From a checkpoint of a small transformer trained on Wikipedia: 4 heads of 64 (2 for keys and values).
Each number is 128 + 32 x the weight over its row's rms, rounded and kept within 0 to 255. Layers, rows and columns count from 0. Numbers have three digits each. The size before them is the row's rms in percent of the matrix's.

# down: layer 9 MLP down (transposed), 1024x256, rms 0.214, rows 983-1023, columns 128-255
# up: layer 9 MLP up, 1024x256, rms 0.265, rows 984-1023, columns 128-255
down983 091:075163130096131142138131154111143178114102134109144223138079146126081134131104107115179154110109098149092127125141156099068132103180093160111139142187158193112153101135144099121105193153122073081185123169162130160115086130153140103161150167136123128093115205111147083125130164133092162187084121067147075176073160138096156111119145093131190084086051130149150142112148156161109094067128
up984 099:161171123120084114133192101096105189075178109188104172121109165169142059110147114141119128164106068090157167135103083176166163120111123113117076125206122144114166179129206121124136185125155117128140164116101145152087132114150124144152146127132135153110151166181125174126150113117155122119145104104157092114120129140136155138049109114146116124130140125118169068127162122126123158148102
down984 090:145098163145206137134073142099094095137110132128083150058134132140076166166105076078155102144092123124126190080172192085144170117109097087152118097142107145138126124163150157089130138101161103124129122115124112063157111122139128171114120144142135067094114087137142132097117134166136088168164138127102062084159105121116169144134132113144118180137148168181126182119115164102153104142187
up985 094:109167170060073110178127076165092124156083085130134128120174135078114100129152115150088160075150093166197090163196106217133145128112117127098174130145113143123083043115141113117124081134082111121149032131144185200139152132136159129115170061131131110136130141149103135113122190117119119154151146150127170147070151139148100086161128136124109166162153130142114072099129079062143162103086
down985 100:142099105128132129128167115108152150133122105118138050107153134156147150151113054094180125161099173113125156129159199078126160135100104168129119089145167074115148133099197120117135126109146136110192159125127084143148127133104105127155148122147099147096123108109181136112067168019157131082112060101137077089151076155109156052100151126131071097125112116141134157184149195146111097128147
up986 095:128111157149116139095070177077111118167169098125118060063090103117157108146104085164095089119086184124208188162122100162089105161167121132111099088103113126124113130136116066133177157128121096116113168046112131106150100145153126152170090162135161041107153200121166104145162182151141079127147089061131095143135109187104184162121096162125156180109143159072119132136105106154166117165120
down986 102:103162142152150114136131142122149111171174110118134109066122170138081184095132130115198150157122188158112043213108131136059091161161123123125136117109132147098142109117153107119114138192186117138133146116126080154129150065184130138146129106133127090126165137169107148163143183129141156153101108152124123110073136097095091147090126118145158124042128125144142158095158097180106142155177
up987 098:125149145079131103174111056115096135146080097168193109119083150128077159118139055142114086139172137134148167176106080134130135119139094124117144125105090175163103118161130136173154154128137143136116067113135075129110058176092089199088144100117128139151109124205144117138125086161139112108154167095153119136157095112171109134119091171202120173095136181104096185151107088183086111080076
down987 101:094124153131127098172079135132170129165120135065099117154091184158124110140155085133153134067094117150099111144100137166192102137082195071143131094160169072082114175124048137076119177134090092135242111050101167150134102115097158091127133131163129144137136125129097123171096076036108152109087095123147114132156193116119108099144153091097162120132111086108133085169140210130109158128107
up988 097:146102088146197082138133122179129167135188110125150136128177158070157169149113106144028151123098100103105104093182092100127146168103088123169168123113089195152137090177122106125140113084130148130136095091135163109163144093186137077149094067128147173055211094190164125114170124131154164127098186154128132091106142138153109090155148174102116142134132129127186169081084123144152107141126
down988 112:154161163116111138164130120114123084127152099131123091153143099139105144150176165146143144150128112159129123078121118108086082188130170164091171101155165106144137080156128163142067145082149147086087098115132093077149150146111207103134154183089191140123169114125108178168091149129170101157090109149115146185088144162112088183092056055129144177134117149093141149132049151037076159127155
up989 107:152122201091145128123102108117129144108139103135129178106124142125130129133116094121109083144158154206118097077118120129192207121139129147131181105098114077092113124124143131157161155118101115108180155139126149092036149119092103159124102083113163099112200088130116130169165154103106113119102099093070058146133162113184057188147121097151098112063133091133135093141161115120137094175147
down989 101:113084111151136119140158084180162133161120097128167083136120119130111129125145100128160134105181135110077187095134178139182122149112070133134063128152089117108085149102085140117115114131123140102168102122097158160148136129127101102127127149200161139124126118118120175179114136174126122133102152146122130130134130132053177142102120088093102128100127117050167177120130126130157143147164
up990 101:154086062140105069149122112168132108117150149214139115165057075094091127173117195145127116109136089147139098126104169096087138129168103091111093177139174141127079119128123142097140169135176082123118192090128111130106134171101096140072167177129113106165187125152188130093152142136101085107181166125069189100094154123122062079176115146074103126127140219116110096144134136181124097132118
down990 112:131134107157134112195140144168124099134170157132104150099075112126124136121120134171153171090155106122088181086153105101070147116118196099078111127169134136107137144100120134142106146131116181157100141148084115140188095120161126162167094119077125110160192117139158095084111150084164116134186144127102132113097094102099118126084096064123089163150141158068126125032180136130129132166103
up991 087:153084100111174093147125108140116126103124158144097162102150090142100111147183136124160120139149109149116078180137183144139166115183116136158183104132076120124127073119116132113112113129077106130124162092143087105130151082110153165133138143108129160106092137140142144063160184140107102158105151095103155192070107077149167078122120177169128167147100180140151056088120109074139048112091
down991 098:137127078147154127134098136073143177139121071071114108179126112150142151124147095128118122120104107059143171053148145119162138166092116106152187099133126122165103074156104141138088157139139194097182107187121108133129119139077114144119115074211108139185080084153138087118069141088166101123053099091158085110117121135113138137095151144096123120150142090104161105179138123107135161141193
up992 098:155174144109156131118079083198187103128134142163097071151148124113153138103108122125101203184162139093150167098157086125112062110114134151157153153137114121124154119109115142124073100183116168115044108117128095162132082148093119151093107142137172106128112166074153088133179092117052091133092202133091120136097061079101115155155104111105134162190170100101151154132109150126140100036145
down992 100:089110163187114079076133126127196165120087182097109126168114142113153106112136000139141094109089128181122151162084191113166071152095110091158129130107101127171065116164165124096109118128119151082211141135110187148112113109151102122184096116144171084179100134131137138162120105136112120064117150077118089101122139105223161151124152136142121139092122161178123111090143124119133096108146
up993 095:109174126085204104133098057097127141105205109084124125115106094133156130157147132168111142163122145136066125151109113137148107128156130133115177114153165159178131066185154166152163157132139089157121102108159113163133120153124077079175154104105142137167136126162168140163195106059157130113106086134141146120087165100119085172140137093145152070146091149089133174141061084146137125174130
down993 096:085142125132112174129132151193153103118079119111147150115120141092151141118161091114140188121106127140199149174148138092128143162156086153044180122107118148106097107118143103141093147122120142172154086127087164117128159147122159120157100098158169105101099180178113157065119115128103136185165106144103126137169129165137101124122059106122128181136132174129151101109126114122150172131118
up994 102:178111175165117181165116155110139120122182170089149142109125188115165208140163091098061139128170116131069103102146102164087109145114154091083154123130150151164153111175115136130132175141073151097125148138079093079111125084156113085115193235142123082138132112107131125186107140138096143127113206159104125191131088157177128109115090149107090087120107177099095124137127102159081134073160
down994 098:087135097166091122143111133092180140165145123168142143188163113172082180123125190082161108172163201077051089107157097137156133095110077143114135126110101127158123094103113106073141088078146161146102134150130154111149127115151119109161146181168155139172150155121152160164076119083152122125200123155140158062101138138096176114151145198063121059121124126117171067092101148114096166137167
up995 106:082183120109142187125126085170140128149143129163118150131116146138122149102128087120147146108108171062168151139148128101142124133166174190174186159116151177150127144101061176074109112214141104116077148075084151148176097102116111165145129172141096114150133141136164116106150129123122133119145163123147121159124034152154099095068170114184095123126109157067123158154067151096091164139095
down995 100:075183081134127180146119115126121137124073119201144141192139124119131173167105132160102112164145095159143166111122134095151148072139137125128094134116081104096173153133112098158175147207131100097115077167075115126144176090119169075141122121107126107149168137191079105141083105175138104086140132125118188096197130127111094132167112109143131159142085162104141083127082114148150164095066
up996 107:169168139127080067085084194151153196129132111081097086130141126115091141116149099100114158169093141157116130091183222111088108151164158142080139117116146175148069146139127086147139125137130127118085116065146184124173150143109093166122101138171081157145170078126118125078108124183137147095063127103144175121105106140132118134158187168162106171169096165127117063166101123142080080146103
down996 104:109146099089147078153085139113080133083126115108107149179111165167170125151171137146108148098108105102133130060147154135133150160146146128147164136177200054142046124167110134114125163150083183136075099087172095093155169131121104135108152154104142105121079157113076182130190112204141158162163094152084136125119127164087118140169125140152112129108093123087090119098116040114126126099128
up997 103:105178097141122100088135103140162110142160082118070075112135110098127188141154198186101148088171135103069107153159104135109169140119123115163100139120116190166144155041129127166117156136059097064106120149142128091145108134116132136085115095164165110161112164136122128136107123150160071134130143155089118159172128104150153107150114137158127130140160180162165106141046116129057133140119
down997 104:066156131147141133122109202097123062076134098139105128107133117161143147072103095127145162149190096190074073090154081106143160198082107146117113126157087125165103166063114156166149144131135107153078159109136123095158111106099158225102148180109121126151092135098093151137135132126153061111152122104117067104137161132103207126170136155104120112102126159141119102163107095110101106100153
up998 094:131124154122191157177125070121156170145142102114127085170178123112130077106101049116059187132121080101064099075103184142180152180142150129124139132105101143125129175123156133170188181165121096081185068169155141137112184122100168117097104109136083074154091158156154100118099149112102100152088119110100107128120136133179187140139143087121133104177155110120118152102093089180076112085155
down998 095:189150104112115140136193119145083104103112103123170178117147139127097099151151104076209140107098078139146116128140172142067172134172121113142091108165065163133099171159119188097130146154103209130120145044130109142147147089134111111131120124211156163146097140175035193143058114140085090169175147165126153143111121112103126169159106107136154134139156138142144098165137097117100153169102
up999 100:125198156119151153154083175140130056090132096123088143147141131142183127150127167153088149194128164111145174221156097110144111136112181187128130079153105134131159109168131064150176143086147097108160146130146131142145160118118095121178113106142085122216077172134112121125154175135155127137087141133195181126119065062117112137142124109055124115178109165142158160169127105112093136087134
down999 096:092163181087197165093154127167174183154127172096154148172145158146129129132144147120093112198060143119175091065116154125149126079136101091110141146137145114135117119080105129153101148114130051114148169138113124194172096137145088113138105081186132140124104056219112124102132099114138084140156098129114136122089178098094067099102132155158108152087069089190139154127108104154157085157161
up1000 102:146145161113123101129121144077079116152100091057159110172127091071143146135109176098133134144148163136102175054085128106112078178156071118153125101126098145133123152130110131111168145094115102117127130145092177113112109149104151170102143163152121135121124166169102138121121117098180143125127175119142160148123146136183116113081132092125177147171081132107166095147117156092118076149098
down1000 098:099109104127168089113140136075053090125109134146163133125089133138149089142083183173133183145088121114123150158152120162155077132158145182156196125105148158142139161088150113135054111169118047142181152196065142135100134166175116113089120089116152150129166124103113092165116129118121129135092117093158140111096146134120087016143084162120125175146124127090143113092139145112150098114137
up1001 107:106129138145130121116135151166096161184121113119094100114150105139103093154195094127135156084098174059146128049141102116097136080127123133092157106130106094119126179085147182089157085143155148134163095128116111083125082160104069141095124131137136169080076101099158078134162097152152159124105106191119126170105137170209136107092135190124104182143092111066147133162093071132131086067161
down1001 098:109162091111107164126136147116102173115131088166164110113071158117155131102120255161137200132126150137115142108175120088124155133110124158063181110155168111114145102132124165093133152124136119055091132118067100101124188115116106185120111113139200099147084098139138090085152120148143128124105131024132070183094141089164108152157135150192158161120162090197128149118079113142166132119145
up1002 095:133173176115177158121102117136131153124081111073133131126091155116166137133155162104089094152112145100133147150144109104158083079027143165138158110156106132151144154083136100137130101144110126168062133127145128178109053103114158170096130131080130129151102152164124158088166135100188165185152128121128108143131158128130105173151118111162169163105131190156093136116095191112156099138140
down1002 090:153130096047126154139143146146091098167108136158144103163151119062131163128151153145146066107115152105122148107115127103138126178171138163090154095137068157218124121088114148091130122111128169085122174124165108142097161090125096218117154105153148166145142117132123183195176066084101153097106077134118141142217097185097112112165124122114175085154184144153166095160159112104150157126124
up1003 099:102159155146164101109075113148194142101141057110186176091154116125167132133194124093120140196151132118105130104107158097142195134107130150048119104140124115159105173111109127119156118201026151141104141140159072101142143078123095146100119175110079106145155158113150124149111167151079121194119194098148072137127135120117172119145124105172151169139140141165081133140152104095130116143140
down1003 097:120091118093090104093130108129138139083123163082121171124089090121082157131105119179105186101112118102102080116142085144078075190107092119149126139153124126129111115089137120143118164132091110120180088083069193113130090113136112157149132144058048176118086114146133148172081174005165150120112171131098128142165111096113158106110131124102168084108154096134126118117176115156143167148093
up1004 105:174118091101159122073133164117103117145075112106160133120179136090139148130091145106133110119067204145073163097077114117192148134152059180144125092155175162090111148144140185166134109120104121130082095106095123098147160108146116085155083100135096163105141092114194109143082130167107084135111186085174117140138143108108168138111141133079171103163028151148182098085143199058075146114145
down1004 111:156134133160125175081153109148089143104125155117128152136115128113153153194129229127174126166102078151100117135097116139160106049142139157116113117148134184126166132065108135123085139046138106156101123147131191139136089152082153166068106160141064138108150168119137166102166171124094086178104113137120170199189113108082163115153160167131137152107133168143191128100152132158047067068100
up1005 083:082108160060137131132171133118099121112119115105151098033126130162119177144156145111149112156145143132147135198086150169133134143165134109132065106148118138174128101123133157154133060156115140126126152113134074093132129104087105071148132100098148114127106080122122120080210130122128162087164123106125141151125177168116122195117190160113106187180070096113176141116080109093168128105106
down1005 094:154174105132140125142137144110113053103185093110154127194195187118133141206145063102138124186079089129123109142091137139085164126135127164049143154144065080098104153218140076160134087144158098104142172160164101148085167188117135132130112180130140113193104181140152111132132162133146090122128142107102193171112113060138117162099102116115130156154118059108124096093124102053127111128149
up1006 095:121112156137099192132128099083132158179117097131187186202158138121085074142129083136140071098106072154094137141145099136137117166092118139089162147109104128163099179157169135167072127127153140187139114150102164144099079111100122112133151139110108154121177120132106110102140132119176156075122167149114144130171144132050133106114108083149110129149166133133142133118092108045126087126172
down1006 091:133095175136077122168111178138189176107095190059180144112105085097129119178140198128087141094159090135118157097090151126108130153187141158106143147129138051135138142153161117111111105112139106126164101109115147103136160179114154191129111158093153120100160133159173148086110146045184127112015137092162136121091122149092156110124151130075077134121118159117102194143111098133167171137089
up1007 092:145133124143137131104085139095124186152172099112087106121125141071115190129141147107167168161094118160076109151176101182125114124127164191160149110157099133141101144112119079148156146122108127150138168056107117071094068138167128132111087148094140130132139166090100159131136095079125072107176140134128111138166145118092171157135079183106111163185135139167126160106130150087107087069156
down1007 101:073202080135105154123124093089187148148108117122115105090155128153172134103226000067184078101117130132163184102103115089112069107217103137143106129180160110161088108142102185105108102093114162121203131124118138126135150093111173139130116099127108150168146094164103128130103127131181131092087180121083146164135091165099150061125161067153140105097122111152179110122127128145117122153171
up1008 090:128106118118107139162104150148135143128122153108177121096187116143210137070094131111093142147152190114090194157092163068099094177087176083102123167113094118132146051084084124078159086122090158127171098119105074162143087122120136159088114182150130096104103154120136152173163088124085135122158151110127171122097153131189111168154114150122083155132120118181161106151090094151084124113082
down1008 092:168053123152181121165124150120156137111091092100116131185107138131141083120085162148104140110112115141137187093158135116149126053124099159130135109165167165161115132083148102122128117056081175088105088151090096178093097096153136176185139099130140080123134127150135068108111145145139156152094153143044136108166150198108147160126134162135035163136151164020147169085098124145136150151170
up1009 103:128111157122121112088158065142123174093131170141161141184168129134100118099159171161104154163136147166095089128145091151120078084072143142135166138140109098091129080118122097166133111073153134117205135095077146122124187107211133134120053084119133102106123120101141116117185122092116122201086155135103103091080106129120126118079117088133104156119141179061108146103175131145024153136113
down1009 104:182164111128108118130165099112142106153141147156179148112216152143121118121095172163096160136130125109128088205196089142149089090090140099172097146141176097171171110158096109110122090156167091118151105099148124119135123149191132111097148147153198149118173125096132142109164174141111120112134107182106120121143108177153077111084138052142149183078163123176082173133083085144121102104100
up1010 096:189100171066099128136103118160128130222142100034145138102161144131124060132101140226113188107125185073112086100205132132135095126130138162156111115080117128129127114136089156067089146140114126160140137118169115152167153109078084183111113141096128183100155148103114085153154095114129114117127141104210128122148085097133136154127117106132110141083143179128103121106100135155119053127064
down1010 101:148147116170129121155100142125147139136113116081149107122097183126126179163176100084106153123154138131151128099083113169177145088197112163159161139158120145156117189117121115168181124147131123054134172158114129122124156104147152100092154115047158123141068086162141187103094114052212105078096129157187146108117102139097170091163169089124128087127154127160111125109140069101109090128140
up1011 096:115081148108080131090101112147146163130125199146142123147137150152139136184104186146147168120112155102160087128182077152154134175131110117121135185130122127134073116158109131182100115109203151139137107158121150121145117078184142088113108158122099050097167088107098106118115146105186133173124069126207112128132133172176121164140186164172077078134117168110164144112152087078161177169115
down1011 106:165139153100093145146172110169184115165100086027108168117080155088111141080150140049140133129119133126108060107107108089153137073166093146195163114095134147121169129091117142143130146094140067100113078162141115119121096063156095135143149161097147185146108145118091160100146211103133155124142119184120072193062097134157184127135157087155131143063119110131151140084158125141121169134095
up1012 120:082057088094133133086140149119112142160164133138142144145122166162159167082119193132151130163141175147118153114142130120075131143111133128079135133106106139151074149105175055099117174133121165141103122146107130085148159127158141123168129086126083132050130109117124142121159088143173077114113060108156061145125068118126120149098069071095174131133148169167138155124140133167112088106193
down1012 110:104120080078141107080142106133173147133137049121036173155094117113110157120098197069124129151146147126137165104120172141136156139132124103125203155116172127099050114162100100186158124144097115133131125166177144118079110112087132130150100104110074147070127110216140151093134136204170112155077088164118116119150118126142138164101160115169091138133114139126132175134092171141122128132080
up1013 099:157151121167116110137122074166184164110129127118109159134093145093157167110146165166080059124130138065120081194181198074104130101086146133160130154154100116138127202078119141180184157116138125163110130142087156131124117168119146110118145150099150163139184138162136056135128161121087112100136182171079125106120161131185141143132146083130108129094101132116103121194134128171070096098116
down1013 103:086140054134091144146184143188119145159116152147126084148092195133171122095118095147105098143153140161108137092088128149142169135139106158142081134114112160176163103126138126167133093090158100129096153108086108171162127199128127043134121082103177111127126149128145052098179114119131115164111115156113081132080151126097138127111146091158133155092118143134087123105162155134072041157109
up1014 103:145164185097137136165132109118116122105133157113136102125166109123160148164126088100071120117087176154081131110115128127121117139144102144152152131128141189199081121135135174097146144142109171107118122141207127142073147115117133146104129211118125204116051145135162156097131118116095190179070062179108118116123125158109095172122138133093144165163070099153172128099188127096090102160097
down1014 101:113104130096078147162124186156086158128147038155130178130077125153118081088151179115127062096177089120094129123146158125144152159129177097109112154147156119167160118106127160141121130052109160078172160131138106127134181117142112126073132048152101093181110150172114101148194132136090150098076125079166113167117128082137151122143169135182080138113137067153137155165107129139114114114104
up1015 100:130172112137116100097086159120144121155150133176150144174116058169174141144167163121102129132117152103105188127129158123116151135088150168130111103102075137131196127135129115184142170133150102130153148095121132168104162144159115108123052158128130080130099174176138116110121121148116140139146203122099137165059109112141173105124097129063127122099147060053144151200104128089121168123171
down1015 125:160116116134166147144128167132099091077136113148186114155158091170180118112164089069091136127146068130136129146153155147101123107172110116138118104105122096182122136122121187162120089141148148068120111121091134129120099092160140106123139125155101097134123167096115081137177126121153113132143135152114096130141106187182141139129113100132105095078099095131167160144127048152163160199121
up1016 098:132159142176204139138106104128149158082165139173090143100125140118181186121117011158099152166128129141119143088164126125132103097166129099089146127149179114113104163106174115045153121125169124129111166105197115098142119183155086155126148152104061149100153089139068126138135149111177143174144121154112105121094138108166116156188096170103099144153149123144147134119158107070043179130115
down1016 097:124103052186145116118089108108162136075145146089137132099150152137104112120149014134113129147180111089146159144139143088150155079087137158166184104130081072181107157083153165102135115114117113113154143179134126048172192121146188122164153139157132084150089102116109148108162094097175137060096145157158128130086133096161104056160114127116126173193175121119165146115129164152107126188147
up1017 101:058085131155129141144077112126175152112205200088164116117157139113119085096133098112138085142094115059169101111115119125127126195160104080145143177154136104130152141116101125069139114069126087114091120121078146122094163083100078156185127164134115112100170161162106129089125160107142149127155109140097147168169125128137158168127173151125158122129101134151146133090158075152159136100113
down1017 093:137135085155042120153097117108109068138085137148121127112133079138153138110100102159126181162114139152125164155121094159100147078154165083061139187112083116129168155110100165120105106136165137130098161139114150159165100100108162126069164145081089125165120134111119158043190155141111089156128164154166109116124095149125093096114105149146092153131152166135139165186128138059143101146158
up1018 096:105098156117187175142118181121161130149141150136160156161165125147116109138155092132143139172211109156132151119083157100104202178152124123120173146122139146149110173158086052164065111197077111141105157150120138140076150110145123106143137133147078140146093166136119138098175126092122112159131142172129057087123133087160150141108143110116140114138132122116101114171105149144127110169133
down1018 098:127076083102120059148106137115126209152153093129058135105127092108101171116159095147152134126113141170174151142169123160117150086091100111165173161127099113118159133086142170129086180145086185115139136116131123152117153114159151108137176061156133176129128134177125075108131142093203122191099132129137046106160095103113103164115151132157180073161144095193060163156174121104132147125122
up1019 095:153175143150103163104074206123144164139130108112064097151150132098158168117099161125144116153111144165142139105152121120131087155145119099098188130096117141065102154073115154162108102140115089176128141126128113104151120138134088115215157114147106156162146086209137068146153174079161169151135121145092136096169137078097142121165089148108108115188098084139093118180142175089074169142150
down1019 093:108065142153120156125174134143135099142121141175050122124097112224088125135122101139139144135061057159086142128138132166138132153134145119139117074137104081171122150108139170113103123111092116165175153167147096087168163096148094132144101073102126150114092148104122112142113116131137104144172073148091182115126058130139108063096103155155094141116159089105099108184130106135119123096173
up1020 094:129121116101153096170087116063113153102127155124188132102118135126130125153132043164084160170132144107100034107185122146120139144067111133105085116146074111091131131113187171177149149141187105151215157126105153102092163137157107142122097105158156062041116117125165097147123100103104094128118145126108141102163100140143137130103144123129155147139063108176129151170125133103153121101128
down1020 105:121119158104102130136146177113124145166148174167109148198124143152095138124129073108201138152077125154167182136149140115106130127177067037108082111096144159114138079138087102170155144115135108152214116120119150151142067130064177090121114124166128130145087177188082119144111136023148181156158148151120146122115164091163071116105088131105137122093205103197111067111118205102094125130073
up1021 107:126137060149134066138090130140107096121119091143080137151164204158165084146169126171096121113135150158133150089114144062133150116036165137131151198162128095157123137137060150134144099144180197123110079128175099140127186162136144126167181046161121129062121124134123101099175076108095086109132095157083122139078064153105170141138110121166109119167143165116180127140119091155148154142180
down1021 100:117143112134115173163157194098132124052167093116132070094094160124148161098190092173135114124080151127185154091203120115103185088124116127167118117156133062119098157110103170166116147108124146143145109184111146135103143093095104114138180120130180160155055198102114143117127095146090111123104150132088097125150085090111134120148104093157151076091132177100135102111151139201196171088090
up1022 105:137153069117108112120079144059128131134154103137128142101094158153065177138156094118097142141129113133149115084219141119149120121160074126129081115129124177106099134115092129079131119114080186099068172164181112135103096142144162163117145151129152112141140113208153057151140158148164135152126089145119099217109068097116145131147162103171103127142150117137123166137145160112161133139092
down1022 101:138152108075104097126242136151164054140133105141091168124134124167094216137132055113108091205109136102111125072065144156154131140048145092151128127097149079131117125176145070119179087146177107077167119172142167148177133140148086169148108132103155081156147139079142128136119169102144143132139143084150113124150187086143180077144178143120078097160104105132104132175192119147193124111140
up1023 101:140216191150108153181051133125134148111112118148158147162139103157111156177103128135090153189145090113190129164133163137105157092104100137179168176118171151125079172135105111109072163170070144152147110117078087159173116145094175122097159135101114128129129125045125115169148117093087152113105119120120104120141115161128108160151131109156163138161116082098134097151112130134178179114073
down1023 087:143198131102131124137129146163125112094081193151149174122104099129189150139101107123125124039177138165180118150139078129104154138095128147116135117117106140139114143108128160122159148090128164128109056110089120149121131182114141174161154125171157145204121140118132164153188135180133116073142150127144107130102134138175128131125183085178140149123208131172129150082063135113118122152149